Part of a small language model's weights.
Size: width 512, 50.9M parameters.
Each number is 500 + 25 x the weight over its row's rms, rounded and kept within 0 to 999. Layers, rows and columns count from 0. Numbers have three digits each. The size before them is the row's rms in percent of the matrix's.

# gate: layer 5 MLP gate, 1344x512, rms 0.0353, rows 737-750, columns 0-63
# up: layer 5 MLP up, 1344x512, rms 0.0353, rows 737-749, columns 0-63
# down: layer 5 MLP down (transposed), 1344x512, rms 0.0353, rows 737-749, columns 0-63
gate737 106:510499534525469517518479521465497493493528480479531501505504525519507432542495521481476503489484524458528520518532485471533508488520517516495507490501510493520542512508483551522493484507526521
up737 106:495455530536514483499507498503473534485481480475477543512489519475497467492509502561509462514518492530483520491499509515501498494475522533566518521514483505492496518493518509519549500498489461
down737 108:475502511484462512531517508516481586516483504518520489492484522502498524489433521477503504528447449480510500491495485486552471524494475536469473498510497534499510501482516481494429510519488506
gate738 095:515487493483534478505486503536519457471521468513484506514509517520521476491527479477446501491486478529495454491485490455505515537493496505477512473526501528519496524515498455487481516536498487
up738 095:466499503498503456476494482489499514510518544508504524485516472463498536527483542475486531504517457482518475490506442500525549499490474519506498481456475491464516526478506528509504465486509516
down738 097:503534432481506481518547513507533486479478529479484506485487503477442476469481510564490538501499473516472516493467509502504498479467501463536555550474516520515512498457514501507521504524515530
gate739 099:511504509535471515504494496523441514438486500536551451523446446517496484494441480508469491487520456472518540514470526451482477519548505553523513498500497525549494501496493518515508485508490522
up739 101:509497516518507529501480509519507494512536486520449525492499472524475490507496458552490516480525469473498512493480522477470518509525520507501488538516486522540499430502515440524548479496472502
down739 102:476495509475537513469511466458498520505489523450516504510545504451503496494520489512489527537441511520485500494506510521519488481479502508447510473484472457503510500477474538473487468495458505
gate740 104:558471475483471509515458494486523536491505508524474478462492503546505488525528492509509525478479505526497524507500480552465509496537536534539455550498510483541492510484491492559484511484473519
up740 100:511521536504501489477571484481489476532500474516515467527535484473478512525518503492460476503491516509475501540506523523539476516524528511511503506482471538493471513492515520476464506442484497
down740 101:528515506539544467476486544513512459489515445461498542502463489500507492476508496524508506470518512541512524528489504545444482485513504492503505515535480507512499480518494515514506511531552499
gate741 097:525495466515490512458518445508515534463528530501478491479546506494499533508498546497542461514480513506527526547455506512495494488501510477491481511491454532515461554492497489532548519452501526
up741 095:483537496535427530531512468496519523508517478487500465479490446480520507508453483517532529536488506492502509471470492480518478466515513491496486481495480535508539502578498491512497497533478496
down741 098:474512500516523500498520467494461487460477496490495546509522515512511504502524487523479499462538490507489484494505473474486487563480495498490450492522510467454487499490529497480494497491490504
gate742 099:490507489487517464471484522547511529496489451504501496500482471520508483504503496506506483432510475527502494538531498451534482488487481495479475503522516534513492499461474500468552494460510434
up742 099:477525493510467489508494541460543518515496491512503482491495492477482480502479482482498533517462491538468509512527463469503518537502515533462503514525507487510503537465512519476497520509473502
down742 100:498499494509501465508432463520483485480519489489501539555472500536494507509513513499504489505531513491516522503503502504522463502495554500500461466509494553513492491454505463464534451545459490
gate743 100:466454496513489497470516539486500447458531537506501543476485543512511495529492505509490496484454506493522554518501534515481476506503494521470487493451480484507482543502510462482502545484475469
up743 103:462477536491571450457471493514527532498522462494521521486468467512490489503501455486487491511484516478487499486529511499522528485485488519533456484476473473497518525457518516483484485528493493
down743 104:508551536498511539514478480484497495471462511499476458501488522486490469479502528526438481469506523467477545484485499511467442505536521540513477492524486534536492504497471499487484533526502496
gate744 101:512492535501472520505521507453481474485512499473442498500483485536497502497491539472521528479490528505549501468494476508464522532488468500511492514511504495520520512480508524500529495527480503
up744 100:518550448512541522497508473479494443496498443471500457531503522485495497517495545489452516495483494526506473500534490494482489541477482476508487487483532493460520506502505509538464497481522493
down744 099:471456512510446486499495515537455533474519486551530540474508530484474540532496502510507463515506525518485544516489505517487499485487525528477509514496501506537480507502507494491520524496474494
gate745 101:521471504500488516513459513480427522479533505480495484498483505505494524465505520463502530464507499477497487474510509499511566422477472509497511508499513491465447491468527490536530530498539490
up745 098:501490504504468491520505464478477446542484518517479492500504516498487545494538489507517459582537562532435498489491475463504512468474479505524564477511534483531498473525511504526486470526529495
down745 101:482534529498536495464546491545526488501524522522544517497510522487511466449526507556519543470494501514498533522527484525497491501516523498522461508453509520527493528453503509453498504490490523
gate746 083:531498505474507503467525505469531464476501495539497527498507529508458465496484492489505517506484533516533499465492542490483493498492567520506484434497506473504534513484526464491517502484498522
up746 085:505476481510481509505500497505481469508496496528494462514443490486525487481553500500485493487530478487459482468462518508479483491503485491490553515513491516464505509500484517514501518474502548
down746 076:490537490444502498509531481497525518505485521491515518494519505511537501510495466520535509537449508517518512521491509499526501520521529520498487478473521445535540516501536504493476505484486484
gate747 102:505485511531434492494508481557469510486498513426517475506453506528485473443555535474498500484505471481535501506522472498488455523514509482507526512540517482526493503494514519506501515509506481
up747 113:511507505475524529502506522476486499484489535500468530494529493485499463503471522502464539533483515482447467533497495497461512499513501498485483510501478498518490492521504461521477543446479481
down747 107:493456543477455501479463527477467515507489499499476511500487482529488480466481515534517495470459498488484490542469455512477490524533453469474469469500499494482521515455501483482490433496490525
gate748 104:502514504554498534546476490498500501500492529491479471506504500517508523478456499475484494467492538548520520514489469481504509518522523533496502502495484465540534459492461467516501506536540554
up748 100:470487484560464444499503491512510489488496503499466499501482493504493512482513495512524476466466455489468486472498540523515515508493468534490497493523509489529519542527507536490485507509481466
down748 101:477508473461550514497491494495463506472491488480545516483512501529495508540450473497510485530512475525499489517463479528486489504551512520499523495474525545521495493515467478456540470548512518
gate749 103:513446487495525527516468505492474525463496427530500506503538542498524515480504465475524527490476502467524471506490441445522508512488488484454491498516487432505474478514478523531524503507485526
up749 103:542512515456468461503515540530460593495516476497520496500480491507548547484511498529541558510511451573476521507484482474500467496547524515524514501518534484484517497483529479522516529516505509
down749 104:473465496533545525496525503459505458524504490483505487516489541513457510551481536509506501518461528437545501506488457500455532507515501469500498496543465517500514506497499527505469488456501496
gate750 097:508494475473470491521472528534491503518517490519471542482520500508482528529499540512448520515494532499516510505515511512476475502544510531496491486504503516496527519516456512477495497494491524